config.yaml
norm: "rmsnorm"
norm_place: "pre"
extras: ["local attention windows", "gated attention", "exclusive self-attention", "normalized values"]
init_std_up: 0.0239
optimizer: "muon_variant"
lr: 0.0108
decay_shape: "linear"
final_lr_fraction: 0.1
train_tokens: 837900000
Each number is 50 + 15 x the weight over its row's rms, rounded and kept within 0 to 99. Layers, rows and columns count from 0. The size before them is the row's rms in percent of the matrix's.

# layer 8 MLP down (transposed), 1280x640, rms 0.0599, rows 857-928, columns 0-31
097:68 43 60 46 82 79 43 85 54 48 40 07 54 47 27 56 29 60 38 56 30 54 37 31 29 53 21 36 26 43 53 30
098:40 56 32 54 47 43 46 46 75 70 38 43 61 32 46 70 64 59 57 66 56 40 60 44 44 66 42 53 64 21 44 52
093:42 09 51 00 28 46 33 53 36 65 32 34 11 39 45 54 64 50 62 67 58 73 60 56 56 48 55 36 35 82 39 59
097:61 50 46 38 17 34 08 57 45 44 46 43 48 40 53 54 42 50 75 61 47 44 51 68 65 37 74 30 37 53 52 35
096:58 68 99 93 61 46 40 65 38 30 54 79 57 27 30 36 37 62 45 47 55 49 19 45 42 41 49 59 55 44 97 31
099:46 43 41 21 32 44 41 21 41 38 47 43 67 46 39 33 55 23 15 45 53 52 54 58 32 70 64 83 36 45 68 44
099:36 54 47 36 52 32 33 46 61 51 51 65 36 40 59 19 48 40 45 39 42 52 40 65 65 71 33 33 49 47 39 66
101:18 61 58 36 47 41 44 34 54 80 62 75 60 37 50 47 58 22 30 39 61 59 40 46 35 47 61 75 62 47 52 37
090:20 60 35 24 81 32 76 23 53 32 51 44 39 51 41 31 72 57 62 57 58 38 45 31 41 64 74 57 49 44 42 46
096:39 52 74 50 85 62 51 69 49 48 59 53 37 59 44 30 73 44 46 86 54 58 51 52 53 54 36 64 17 45 28 60
101:40 49 65 89 66 65 50 44 25 75 48 66 57 35 60 69 24 50 49 53 62 33 62 25 45 55 58 33 54 56 50 28
094:48 54 69 52 64 49 59 58 38 46 51 41 29 54 42 53 48 65 65 45 31 28 44 40 68 65 64 44 40 61 29 55
110:73 43 48 77 49 49 49 44 56 54 44 78 42 50 38 67 39 30 64 34 22 38 32 30 46 50 60 51 71 73 63 61
101:56 72 59 53 46 37 14 73 36 56 35 39 64 54 13 28 52 57 44 52 43 57 60 55 52 47 57 82 58 77 29 54
097:20 56 51 66 34 52 58 49 34 28 26 36 44 64 76 79 66 31 58 41 53 70 19 14 47 44 48 67 40 46 35 59
090:46 44 56 59 51 55 69 48 69 57 66 30 57 15 58 32 19 38 70 46 41 68 67 66 59 39 63 64 63 63 56 37
092:70 49 58 38 38 49 52 25 39 56 46 69 72 59 35 42 57 43 39 43 63 62 54 41 48 53 56 34 48 35 41 47
118:78 61 49 84 39 62 21 56 65 33 61 99 18 62 50 42 33 56 57 24 57 41 55 76 61 55 51 36 49 71 33 52
108:68 27 58 30 51 63 47 55 82 50 63 51 43 57 33 60 37 51 27 60 47 44 48 56 53 30 55 23 47 45 35 58
107:56 76 41 55 70 46 45 43 77 50 28 23 46 35 45 41 36 76 28 37 65 43 64 49 54 33 55 62 62 53 91 33
125:46 72 51 49 56 61 46 38 56 31 63 38 47 49 46 42 19 41 43 53 27 61 37 62 29 71 47 33 51 46 42 42
104:74 30 53 61 41 75 72 52 48 50 17 58 65 66 30 61 21 12 33 38 65 43 64 44 58 61 49 74 21 66 48 64
095:41 30 55 25 36 50 48 58 42 43 56 39 46 77 40 52 24 37 60 36 67 44 40 55 59 57 43 40 60 48 47 44
100:23 45 60 38 67 62 62 63 27 38 69 53 71 41 67 63 64 60 57 55 60 53 24 65 57 79 43 47 47 65 57 40
099:47 58 60 45 48 51 57 54 45 40 36 02 38 68 36 50 45 31 52 64 50 25 27 49 50 49 54 55 66 28 45 55
103:58 76 32 70 31 23 63 62 43 51 37 43 44 35 43 51 46 50 23 68 43 72 41 57 76 61 64 55 30 41 91 72
100:52 34 37 43 45 61 41 50 25 32 34 72 67 42 37 52 55 51 55 82 45 62 73 83 55 46 37 17 39 23 49 87
095:54 65 51 30 44 78 33 35 58 53 27 46 58 57 39 44 80 74 37 57 30 74 34 84 38 38 61 68 68 40 56 59
102:64 53 54 68 73 58 54 66 54 41 42 55 53 23 54 51 48 66 54 19 43 75 57 56 26 63 43 35 55 55 46 46
096:52 38 26 30 43 60 46 41 59 65 21 25 28 64 34 64 54 69 37 66 38 64 39 45 58 51 47 25 52 41 32 64
103:62 46 47 67 60 48 54 35 48 32 33 48 52 70 59 64 15 43 26 81 39 24 46 23 17 33 37 82 66 58 53 42
100:40 32 45 68 36 11 70 42 62 35 59 52 82 32 46 41 63 42 59 41 44 71 55 60 46 58 34 77 67 75 73 54
102:62 68 68 54 68 78 42 50 62 37 54 20 59 25 25 43 42 50 51 49 38 61 52 62 56 54 49 58 73 10 72 48
105:48 32 43 63 43 50 72 06 32 59 47 56 53 57 46 49 76 38 52 15 45 39 52 75 44 46 36 63 70 49 52 71
092:49 51 20 76 67 53 82 61 59 87 55 70 65 54 47 71 42 55 61 46 34 57 55 73 45 72 56 62 41 51 35 49
099:26 64 66 57 63 50 55 72 40 49 32 43 37 21 59 33 37 39 74 55 39 53 55 47 42 65 43 07 65 46 41 48
112:31 68 47 86 39 67 50 52 38 43 34 82 62 58 50 24 43 67 37 24 50 52 53 39 54 58 32 51 36 70 31 48
106:54 36 33 62 59 38 61 65 61 47 45 23 60 63 44 26 30 47 35 41 55 58 59 64 38 65 55 60 53 42 83 62
099:64 49 54 66 59 61 39 56 61 41 48 50 57 53 77 33 33 35 49 52 52 46 45 48 55 57 43 42 56 70 34 49
103:45 83 36 72 74 67 66 78 51 31 45 39 59 56 73 53 47 87 23 64 46 76 45 40 32 45 48 43 65 50 65 42
105:50 99 48 40 35 42 46 31 39 51 63 34 31 80 45 62 47 63 43 66 35 51 39 89 45 39 51 62 51 60 68 24
102:59 61 35 65 62 68 51 44 42 49 48 48 29 65 45 38 70 51 47 64 51 48 60 38 74 39 16 50 54 30 85 57
114:27 49 23 69 31 57 63 60 57 25 60 54 60 66 59 56 30 56 50 54 55 62 37 64 57 71 67 16 28 52 39 63
098:50 22 28 70 67 18 62 41 76 58 68 47 63 36 39 87 53 50 31 51 47 68 56 14 57 52 62 48 68 31 67 68
099:35 36 39 24 50 41 61 53 23 46 74 16 75 54 51 44 53 48 58 68 49 64 53 78 63 51 74 42 38 47 40 49
094:49 81 43 64 60 48 22 59 59 09 85 51 58 36 67 56 34 34 59 47 62 53 61 44 31 59 69 50 49 35 57 65
091:66 43 76 67 56 54 75 58 36 69 11 91 44 55 48 53 41 44 50 16 62 56 54 46 64 43 70 37 44 66 77 54
101:29 38 50 57 65 58 48 65 46 37 61 24 75 60 49 52 30 46 56 84 24 41 37 46 63 54 32 35 55 72 29 54
097:88 83 37 44 61 63 19 63 27 39 80 44 44 67 65 65 42 74 35 74 56 49 42 47 69 44 62 81 61 68 51 44
094:66 45 47 56 65 58 28 15 15 27 53 45 66 63 49 54 44 70 50 41 44 37 45 37 88 64 45 51 52 39 37 58
099:34 51 59 35 69 50 65 57 65 31 36 67 52 32 37 63 41 28 57 76 59 66 40 41 44 69 55 56 78 31 70 62
107:72 50 50 59 71 61 50 61 78 30 42 32 60 45 14 54 84 73 41 80 51 52 38 56 59 45 35 55 54 43 51 42
097:27 48 51 40 38 31 47 60 43 44 38 49 24 49 46 45 67 64 49 53 43 29 42 35 49 51 48 40 65 47 78 66
098:51 35 83 44 60 57 50 55 47 68 48 58 46 67 28 46 49 66 45 75 44 53 23 34 62 61 75 45 61 44 57 66
094:52 38 47 56 57 68 73 65 56 22 47 59 64 35 59 47 47 66 41 45 47 35 46 57 42 50 31 76 61 67 43 34
107:55 73 38 40 58 27 38 41 53 54 43 58 34 68 54 69 55 65 69 55 57 52 70 26 26 31 37 48 51 55 51 45
099:22 65 69 48 57 31 20 38 51 57 52 21 25 41 66 67 33 39 36 45 60 49 53 38 51 68 00 70 35 28 43 46
097:48 46 29 43 82 38 82 56 53 67 87 48 86 62 47 67 43 35 42 54 51 50 59 56 32 36 43 53 44 49 57 51
095:80 39 53 42 49 45 50 77 49 77 28 24 44 51 38 43 61 50 67 20 64 22 75 49 44 71 44 32 67 53 52 77
106:57 51 67 65 58 73 51 50 54 51 16 56 65 45 32 69 55 39 35 72 78 35 47 34 72 44 58 63 49 37 55 58
105:50 39 86 67 51 54 52 33 52 53 54 53 49 07 59 75 22 68 34 58 55 68 21 43 51 40 30 66 29 57 63 60
095:48 76 60 66 41 47 43 54 43 42 61 46 35 51 50 72 31 81 39 61 57 60 62 46 59 44 59 34 37 52 32 75
093:24 53 51 51 56 47 71 39 59 44 13 34 49 46 50 46 55 49 82 30 49 67 50 48 60 52 82 75 64 55 46 62
105:54 40 49 53 50 74 45 56 43 46 76 07 42 64 62 63 43 70 43 42 33 24 45 56 56 50 40 42 36 47 60 55
087:63 59 62 78 71 77 73 67 62 53 35 30 86 63 67 33 50 55 39 35 38 49 56 37 64 18 44 72 45 30 70 36
097:45 23 53 43 21 68 58 44 66 51 90 59 50 58 20 70 66 36 57 86 55 31 54 72 39 40 70 64 69 83 43 42
103:30 63 48 23 31 53 60 27 48 66 56 20 37 35 55 48 61 56 44 75 58 54 62 50 74 77 53 61 54 37 50 66
100:52 57 54 46 20 46 71 18 56 59 37 14 43 40 58 59 47 30 69 76 52 38 66 67 79 39 99 67 46 59 58 36
096:63 46 53 71 53 52 56 56 69 47 45 42 35 54 44 49 55 23 62 18 49 57 50 56 52 60 54 31 49 19 42 57
093:50 29 87 63 70 47 55 21 54 77 62 21 62 55 55 49 58 60 42 59 52 35 62 51 50 44 63 26 50 45 42 52
098:44 48 72 43 42 52 73 54 49 50 33 18 45 66 55 73 54 46 70 34 53 51 41 63 41 25 55 47 42 45 65 55
096:55 59 52 59 74 30 29 48 42 45 55 75 65 61 47 61 69 49 78 49 37 34 59 53 36 58 58 46 18 63 50 67
# layer 8 MLP gate, 1280x640, rms 0.0858, rows 858-928, columns 0-31
102:28 58 53 38 60 60 58 50 41 43 75 55 24 75 24 62 59 54 51 44 20 30 67 68 59 58 53 41 31 69 37 34
102:72 23 27 49 77 31 99 64 77 91 00 77 32 50 49 43 35 55 50 84 53 22 41 23 25 47 12 60 67 31 59 66
097:45 57 67 25 36 58 28 43 59 48 54 39 41 40 35 49 58 46 51 37 63 30 49 54 51 38 49 66 28 64 43 80
098:28 11 15 70 76 41 98 56 72 73 31 74 57 92 47 54 74 55 74 66 67 37 24 43 47 47 38 57 70 53 40 22
097:42 49 49 40 62 47 14 65 49 24 44 64 63 60 59 31 30 28 27 43 66 12 90 67 38 45 25 50 29 51 54 48
097:33 75 60 31 67 61 29 52 56 39 58 50 46 41 22 64 58 27 55 54 38 56 26 46 51 43 72 47 55 40 41 38
098:46 67 84 66 48 69 48 49 37 61 63 49 38 28 37 70 38 44 31 56 44 56 53 55 49 60 57 80 55 45 39 36
098:60 76 64 64 43 58 63 68 56 51 64 50 33 75 57 20 32 41 53 46 59 26 55 42 58 13 50 27 62 49 43 59
101:39 57 49 39 36 54 65 45 41 73 49 70 35 59 58 63 26 62 40 70 65 67 66 47 26 55 72 27 19 59 52 80
094:49 55 58 44 72 50 67 34 54 27 50 59 48 33 30 54 68 52 60 37 47 45 37 33 73 45 60 62 58 28 60 48
093:70 38 31 57 47 52 28 38 39 73 59 67 47 44 43 49 70 42 51 44 34 48 31 29 57 29 29 60 48 42 58 64
096:53 59 49 78 22 57 19 46 65 38 44 49 69 41 47 63 68 34 45 41 49 68 70 56 46 56 34 45 63 48 37 67
095:37 25 50 73 70 36 21 56 51 64 50 64 47 06 52 43 53 33 64 65 55 37 45 31 61 35 60 61 58 61 70 42
103:52 45 42 74 34 51 40 44 70 26 58 62 50 29 40 52 44 55 64 15 79 55 23 58 45 63 44 52 43 68 60 59
096:74 63 52 43 62 50 24 30 51 59 65 61 67 69 73 43 39 59 39 49 46 33 46 26 51 20 64 28 75 46 53 31
098:59 54 50 73 39 38 31 42 99 58 43 66 57 35 48 49 54 73 43 32 41 62 32 53 45 52 62 43 64 29 48 34
101:61 20 41 58 28 28 25 82 47 39 42 52 41 47 31 66 45 55 46 46 52 49 47 40 47 33 72 51 37 47 51 42
102:41 46 59 76 44 47 45 32 47 45 71 54 64 39 60 54 23 75 61 61 31 36 56 58 48 49 77 22 67 44 57 45
099:63 65 38 49 42 49 48 46 63 52 66 70 43 37 47 61 48 26 46 47 54 51 70 52 37 32 55 39 58 46 62 39
211:50 43 44 56 56 38 55 49 32 65 40 53 32 56 40 54 89 65 49 68 51 39 62 34 62 28 57 62 44 48 46 57
098:60 72 73 53 62 70 66 45 40 45 42 74 69 45 55 50 41 28 60 58 96 44 71 56 37 31 45 51 54 57 46 50
100:51 36 54 59 41 33 72 43 41 43 47 54 55 51 49 42 53 63 94 15 74 74 58 46 26 51 68 52 44 37 49 38
102:31 56 51 60 66 41 51 47 31 73 31 28 68 37 36 49 48 29 39 56 49 49 54 53 34 63 49 51 63 59 60 72
100:63 47 54 62 54 54 38 15 52 53 47 48 44 48 44 66 54 59 41 13 44 39 58 62 30 69 34 76 43 92 70 51
094:39 52 60 45 52 55 49 50 56 29 49 49 70 56 33 52 61 55 49 52 59 58 47 54 52 66 47 67 59 85 51 31
101:42 68 33 51 24 45 65 59 53 31 66 60 44 39 67 40 50 15 46 15 67 47 66 64 41 55 36 71 63 50 61 27
102:55 43 38 53 85 43 32 54 52 45 39 49 79 49 50 29 41 45 83 55 72 59 50 77 46 12 57 71 39 54 70 71
107:59 48 47 40 62 60 36 60 42 26 61 42 40 72 70 28 45 53 94 56 49 65 64 50 38 39 58 54 67 40 76 46
097:43 71 59 46 82 48 63 72 59 45 57 57 28 63 19 39 57 34 37 43 50 41 32 48 49 45 57 74 39 47 71 42
094:74 31 67 67 67 37 46 68 45 50 46 48 42 70 53 68 28 59 59 45 71 69 59 35 56 41 55 28 54 41 50 83
117:54 64 42 59 47 29 57 55 54 70 36 47 29 37 45 38 35 38 57 40 48 55 72 58 31 49 75 30 33 34 79 48
096:39 52 37 49 75 58 81 63 53 41 63 51 40 25 40 80 53 86 28 66 32 40 52 64 32 18 71 71 40 37 41 52
107:70 50 66 49 54 52 67 63 43 49 49 38 50 51 47 32 54 53 70 58 64 52 45 78 45 82 40 45 46 29 49 21
098:67 43 54 62 50 64 50 50 44 48 24 62 06 48 45 38 48 54 10 53 43 40 57 87 61 55 29 44 44 41 36 45
097:43 56 28 59 80 33 52 52 36 69 52 57 54 25 50 59 48 77 14 54 56 66 22 43 64 47 70 65 51 57 60 84
105:72 62 42 60 58 31 91 49 56 64 60 51 55 39 71 36 51 28 52 31 37 37 71 40 40 32 52 45 56 39 40 25
111:47 41 54 38 46 36 51 59 46 47 41 56 72 61 30 49 67 41 63 44 61 33 09 32 84 56 61 52 57 37 47 42
103:56 65 43 40 66 71 62 39 36 50 40 39 36 45 31 60 40 76 46 44 62 60 48 41 56 70 43 43 78 34 24 42
098:34 56 77 47 41 61 54 64 30 40 50 44 57 43 37 34 36 29 69 37 37 51 64 65 60 77 55 44 54 63 44 53
090:76 69 21 45 61 30 39 56 42 34 56 54 58 29 36 56 56 53 60 66 51 45 43 62 37 56 38 59 41 53 64 53
097:71 53 69 21 60 27 77 10 79 57 55 49 51 52 54 43 43 64 68 48 44 28 33 45 50 52 39 65 63 43 46 34
101:62 48 34 57 22 46 49 64 50 39 35 54 42 48 65 75 45 61 47 35 53 67 31 48 48 83 53 48 82 26 57 34
106:44 16 47 36 51 54 70 53 35 33 42 52 67 48 42 59 24 54 58 36 75 43 72 34 40 31 46 47 56 84 27 61
111:28 14 50 61 31 67 69 54 27 14 32 54 37 40 40 59 52 40 59 46 24 45 55 32 65 30 49 59 67 63 58 55
096:41 49 50 47 48 35 69 39 78 24 54 48 72 55 63 69 43 51 50 77 47 48 32 73 58 46 55 77 50 51 46 24
093:32 45 85 51 29 39 63 57 55 48 12 41 60 47 58 50 59 43 39 55 45 49 43 55 45 86 47 30 50 44 47 40
093:43 60 63 66 30 52 55 50 37 36 48 66 80 61 51 40 30 54 49 55 18 58 46 52 64 62 60 55 59 53 31 57
097:77 87 61 36 70 15 32 52 48 29 80 56 29 68 29 53 55 78 46 43 52 52 45 52 64 50 38 66 51 51 47 72
101:55 39 37 42 47 58 59 71 65 57 44 55 15 67 24 62 65 58 45 52 64 45 27 56 50 52 37 69 62 77 54 83
101:89 75 43 27 65 65 22 16 55 42 49 55 65 56 50 72 25 35 62 65 36 60 42 72 36 47 54 48 39 71 50 61
097:59 55 37 45 59 45 52 51 57 41 69 47 61 11 52 43 75 58 68 67 49 41 38 58 25 47 64 40 44 36 62 43
099:65 46 50 53 45 75 44 34 71 40 46 57 64 59 26 46 47 61 85 38 35 74 55 34 63 60 50 56 41 71 48 45
096:37 62 58 60 67 43 62 47 33 64 52 60 71 67 51 50 43 44 73 54 32 48 45 34 52 58 32 90 66 60 66 54
096:83 71 49 75 48 53 58 35 65 67 58 58 52 42 57 70 68 29 37 81 28 56 44 94 72 46 62 32 52 82 51 37
109:66 53 51 49 53 48 14 42 74 55 46 51 62 49 44 55 44 74 91 48 62 46 44 64 82 65 11 64 62 31 48 77
095:27 60 46 49 62 28 51 40 47 45 33 32 39 69 30 79 54 46 57 32 47 23 61 53 66 57 70 34 57 37 49 65
099:64 58 48 61 59 55 58 32 73 64 51 47 46 48 37 49 72 41 27 45 95 68 45 59 70 67 61 43 68 50 62 39
096:22 67 61 65 40 67 88 48 47 37 54 56 33 81 62 68 62 48 47 65 56 49 37 41 82 45 61 54 38 31 44 30
103:35 52 73 43 55 73 42 42 42 55 46 57 69 80 44 28 40 62 45 61 50 52 46 75 46 39 55 65 44 47 59 44
108:35 41 42 42 37 52 25 60 57 53 45 50 52 33 57 46 44 32 60 18 55 39 42 41 30 78 22 69 46 33 28 63
100:32 40 55 26 67 28 42 46 63 46 56 63 79 62 64 61 47 41 34 56 62 37 40 53 33 43 61 58 43 66 49 71
100:69 43 56 47 92 57 36 56 38 21 31 29 39 45 76 70 68 73 80 60 54 87 76 61 75 26 45 33 52 64 50 69
100:44 43 75 31 47 47 28 55 51 48 55 62 49 63 44 43 46 55 44 51 44 44 70 49 31 47 45 37 48 40 79 51
101:75 48 35 71 44 36 18 28 60 39 78 51 53 59 45 51 52 44 58 43 55 63 67 61 51 68 39 41 49 58 59 42
095:38 68 55 48 59 72 29 48 57 27 39 47 65 46 70 43 58 53 60 41 57 68 46 51 37 39 45 34 53 26 28 32
104:40 46 59 72 52 56 41 40 61 56 45 50 42 56 62 50 32 37 33 28 49 54 46 32 41 60 35 01 53 35 72 59
103:29 26 68 76 38 54 37 41 58 22 43 50 54 58 62 56 56 36 50 56 48 64 33 47 58 76 67 44 44 51 59 41
094:81 29 48 54 53 45 61 57 47 44 77 29 32 53 57 31 49 57 48 46 71 35 16 45 82 49 45 21 49 45 61 68
093:57 41 64 25 86 83 49 47 51 41 51 53 44 52 37 47 37 30 68 40 22 47 53 29 45 48 83 35 38 26 22 73
103:02 41 78 46 30 50 23 88 51 32 35 35 61 45 55 58 47 56 51 29 49 69 54 45 47 50 42 41 49 73 55 60
100:81 49 46 65 42 50 44 52 54 62 32 45 52 58 53 54 71 38 61 71 44 30 43 63 41 50 68 41 45 56 22 57
# layer 8 MLP up, 1280x640, rms 0.0851, rows 858-928, columns 0-31
099:77 33 89 46 44 58 33 54 53 42 80 46 70 52 58 62 74 29 49 47 58 31 63 51 39 44 44 56 42 75 62 40
110:52 77 97 45 30 65 19 50 28 08 85 69 89 52 51 64 57 43 49 42 34 21 33 60 62 45 78 56 42 74 22 58
097:39 50 31 42 70 53 31 68 16 68 42 54 59 51 41 48 85 33 47 46 58 92 27 35 52 40 50 61 66 37 42 64
113:35 42 35 67 25 62 30 55 61 73 21 32 80 45 45 34 32 70 70 92 48 39 58 55 61 55 36 37 69 56 31 77
103:38 27 56 54 70 46 90 59 50 63 44 49 55 81 54 65 30 41 48 48 40 52 63 28 24 34 59 61 46 31 42 50
106:25 50 71 44 54 69 53 53 53 76 42 41 50 64 55 35 50 65 33 43 58 48 36 67 49 66 55 59 35 60 49 48
107:51 16 46 63 51 38 58 40 71 52 25 60 45 58 78 69 46 42 56 34 60 55 45 22 72 69 69 43 50 15 70 50
100:63 45 53 60 53 42 30 47 43 47 63 53 93 37 58 52 78 50 43 46 52 52 49 22 64 37 56 44 46 68 33 45
098:49 60 59 52 51 23 39 40 44 68 55 57 49 74 47 45 60 40 49 62 61 56 20 19 51 59 56 41 12 68 23 40
097:67 54 49 40 60 39 64 63 59 43 49 40 43 58 69 53 57 40 55 37 65 59 64 80 50 53 47 49 69 25 56 72
102:60 60 43 53 54 40 41 45 63 24 56 54 35 36 41 60 30 63 63 65 49 57 32 46 90 61 73 62 64 73 53 55
105:44 52 35 52 29 46 42 43 44 32 73 53 31 50 46 73 38 26 39 33 57 53 46 67 56 74 40 53 29 59 59 59
103:47 17 65 47 27 50 53 44 51 47 43 37 42 63 55 48 30 63 49 44 62 39 61 21 63 73 49 41 27 48 21 76
106:55 35 65 58 24 59 48 32 46 68 62 61 41 42 66 43 47 52 46 59 45 38 42 45 26 60 37 85 61 78 42 55
099:46 71 35 48 41 38 00 41 71 66 81 71 51 63 37 46 42 46 43 31 52 75 32 60 47 61 35 58 18 52 26 52
098:37 72 32 61 48 49 59 61 80 57 28 42 60 46 23 30 48 39 50 50 23 38 59 68 57 50 60 26 54 57 48 60
103:61 53 63 47 71 95 51 48 55 71 66 44 54 48 36 66 53 48 78 61 31 61 71 40 42 52 10 45 48 47 43 45
112:50 40 54 60 37 33 44 56 43 46 59 44 36 55 25 52 51 54 58 65 30 64 57 29 32 40 77 34 55 50 32 87
108:56 80 48 46 39 59 44 42 38 39 50 69 49 69 84 61 69 32 44 45 65 24 29 36 59 56 71 35 67 43 73 25
152:71 53 45 47 47 36 38 36 34 84 36 50 50 62 43 56 73 67 53 52 70 36 69 47 60 35 54 64 41 47 57 42
099:59 87 51 42 81 40 32 50 47 39 25 45 61 45 35 74 56 54 36 39 70 48 53 72 84 40 53 38 22 36 41 71
098:25 74 70 58 32 60 21 44 76 63 44 50 60 53 56 23 33 56 50 38 64 64 28 64 79 74 39 61 59 55 55 53
097:38 58 59 44 41 16 60 56 45 35 55 54 67 79 66 33 46 52 71 40 39 38 48 63 52 58 45 62 49 32 60 20
097:51 66 41 58 39 56 53 56 57 55 35 66 46 50 33 47 81 61 67 43 66 57 36 51 36 55 45 17 40 66 66 43
098:49 71 51 40 51 40 61 54 51 34 53 40 51 51 65 51 69 46 41 59 41 76 55 52 49 32 53 59 33 54 47 40
106:75 44 33 58 35 48 19 61 55 62 76 53 22 47 75 37 36 30 70 17 51 79 48 38 64 39 90 43 45 42 69 38
094:00 55 51 59 38 31 37 23 57 47 51 49 29 37 36 33 50 50 20 36 28 33 57 41 72 48 30 39 31 46 28 68
102:45 50 46 38 37 46 58 58 58 58 28 60 54 72 40 31 45 68 38 23 36 90 58 42 44 34 66 23 39 54 24 50
101:40 38 67 92 69 66 68 62 33 69 56 78 78 79 62 33 63 55 42 58 67 62 49 71 59 52 44 27 67 45 77 60
097:52 12 54 48 47 68 64 36 41 54 54 48 52 55 43 55 79 55 76 49 56 68 45 60 28 30 50 59 62 54 35 52
134:43 51 64 44 56 45 45 58 23 51 49 34 43 77 39 46 42 71 63 76 44 58 33 57 53 59 48 71 19 40 65 51
099:56 52 55 63 29 64 68 38 49 65 49 65 64 48 72 05 41 45 47 33 59 70 59 68 56 54 52 44 21 48 76 25
107:36 59 65 54 54 54 54 37 70 48 59 80 63 66 52 62 50 55 44 65 23 50 34 49 39 43 34 30 52 33 30 44
105:57 19 55 41 55 63 48 52 61 53 53 42 68 54 36 60 55 54 41 33 55 26 14 48 41 44 25 67 53 51 72 47
105:73 43 62 40 52 54 40 44 27 59 65 50 46 63 37 81 47 86 69 50 69 50 49 34 43 46 71 76 19 45 53 52
101:54 62 67 51 33 56 65 44 44 53 30 47 44 22 58 35 36 53 32 34 50 56 50 46 34 58 27 69 61 59 68 33
108:71 25 35 51 55 43 46 71 67 39 41 63 72 34 44 37 34 58 27 56 49 57 68 27 73 50 69 39 65 51 43 67
098:51 42 69 29 39 43 60 41 49 48 61 35 74 89 46 59 67 43 62 57 80 47 51 72 64 56 53 41 70 75 81 66
097:39 52 46 44 60 62 61 60 43 49 54 93 34 63 66 64 25 51 44 37 70 56 79 24 57 44 66 73 53 65 56 52
071:33 45 52 41 56 56 55 38 33 22 71 44 31 49 43 55 34 59 42 54 43 44 57 84 52 57 58 62 68 46 37 38
108:69 60 36 75 64 57 55 37 42 53 48 66 41 52 52 47 61 32 30 60 29 32 60 43 52 63 44 68 28 60 57 63
112:68 61 25 76 35 19 36 64 61 45 26 39 38 53 52 81 57 55 49 41 33 53 41 68 42 75 63 59 60 75 79 47
119:53 49 45 54 54 41 44 60 64 41 30 32 61 13 50 73 55 57 57 55 41 40 47 40 53 64 51 39 63 40 31 28
117:26 67 65 35 54 76 56 52 21 40 45 68 46 63 51 46 51 46 50 36 50 43 49 40 83 47 59 38 72 57 53 66
098:69 53 69 47 40 39 49 66 77 37 41 43 33 40 42 68 66 74 40 54 54 56 51 67 38 41 60 53 53 50 68 37
095:64 41 24 39 44 49 43 45 68 60 34 56 46 66 70 67 45 31 50 60 44 63 32 67 65 53 60 28 23 49 52 48
098:37 57 58 51 68 37 48 53 73 36 62 35 50 37 52 22 30 60 56 75 65 68 73 62 36 40 34 50 55 63 27 82
078:70 46 55 46 62 70 45 50 50 46 62 50 39 52 53 42 66 39 35 80 53 58 61 52 39 53 50 28 62 51 71 54
096:46 40 27 42 69 43 57 19 69 60 51 55 31 52 34 31 46 17 35 45 45 48 38 47 72 35 96 57 44 35 48 63
098:27 79 53 42 71 73 58 65 80 66 41 57 58 80 61 73 22 52 55 49 22 79 34 55 48 37 50 52 51 54 48 64
077:75 29 57 67 73 53 62 55 62 57 47 90 34 48 58 69 47 61 40 70 60 37 39 55 58 48 53 63 81 50 50 32
099:55 35 58 54 62 49 49 60 56 46 41 66 66 55 55 62 51 42 39 43 53 60 28 67 63 26 58 50 40 26 46 65
097:40 51 37 65 59 46 49 71 71 41 29 47 53 61 31 43 57 86 66 57 57 51 46 35 28 61 35 53 64 72 57 57
098:77 48 29 61 65 32 43 44 56 72 58 63 62 45 70 64 31 75 33 52 47 65 58 18 49 47 23 42 38 35 32 22
097:58 39 33 58 43 36 49 59 47 25 70 73 43 45 59 55 62 46 73 62 70 40 46 49 66 34 40 36 49 56 38 65
099:78 59 73 59 65 57 44 71 73 54 72 67 36 44 53 51 65 54 51 44 53 35 45 44 54 49 61 21 33 22 85 28
097:57 76 55 56 44 22 67 51 57 69 16 61 19 48 72 81 35 54 41 54 43 75 21 57 46 66 38 40 81 66 37 63
094:57 72 87 29 53 58 66 46 24 39 38 58 29 76 65 49 54 19 60 23 58 48 24 40 62 35 49 44 48 28 69 62
112:20 65 36 63 45 37 56 54 34 46 46 62 39 66 60 43 40 39 48 58 58 29 50 47 46 40 75 66 35 53 59 49
101:54 42 50 14 72 39 47 63 48 70 48 64 55 49 31 25 65 44 51 64 29 60 58 41 58 39 33 56 52 72 32 64
098:56 33 38 47 55 52 40 67 68 47 40 36 34 26 52 26 49 54 65 72 30 70 85 45 50 40 34 54 38 31 36 55
103:46 54 28 45 47 36 51 73 16 41 65 62 53 78 62 47 26 44 79 42 69 54 53 68 70 55 43 47 25 36 29 62
106:75 28 33 49 58 65 50 50 51 40 42 56 87 48 57 38 36 81 59 49 60 76 35 16 54 60 41 49 34 53 62 73
102:72 90 50 32 45 43 39 45 51 54 45 70 79 38 51 11 61 46 53 42 49 53 39 66 66 39 34 59 58 42 55 30
102:75 30 45 38 59 48 72 52 34 47 46 46 49 29 59 43 46 32 48 21 60 53 15 17 54 64 68 56 39 38 42 56
105:54 49 42 63 77 68 54 41 33 44 45 52 26 50 36 65 54 57 39 52 69 49 50 29 52 31 57 41 47 48 42 55
101:66 70 64 71 51 61 73 26 48 62 53 50 58 45 46 41 44 14 20 51 66 44 27 21 34 44 66 35 67 58 28 46
096:62 57 33 38 51 34 42 59 42 25 50 42 55 45 20 54 81 37 31 50 57 49 54 44 43 50 79 27 48 51 22 50
096:36 64 28 42 62 58 43 34 63 66 68 48 32 40 44 65 61 47 34 60 47 60 27 62 71 47 61 55 42 69 65 36
089:47 63 23 67 51 53 57 44 33 33 74 18 38 65 30 54 61 44 28 55 27 48 53 55 59 45 42 25 50 31 51 67
106:52 62 68 27 52 42 30 56 51 43 34 21 36 58 56 45 46 32 58 55 56 46 16 29 63 46 43 60 12 63 56 46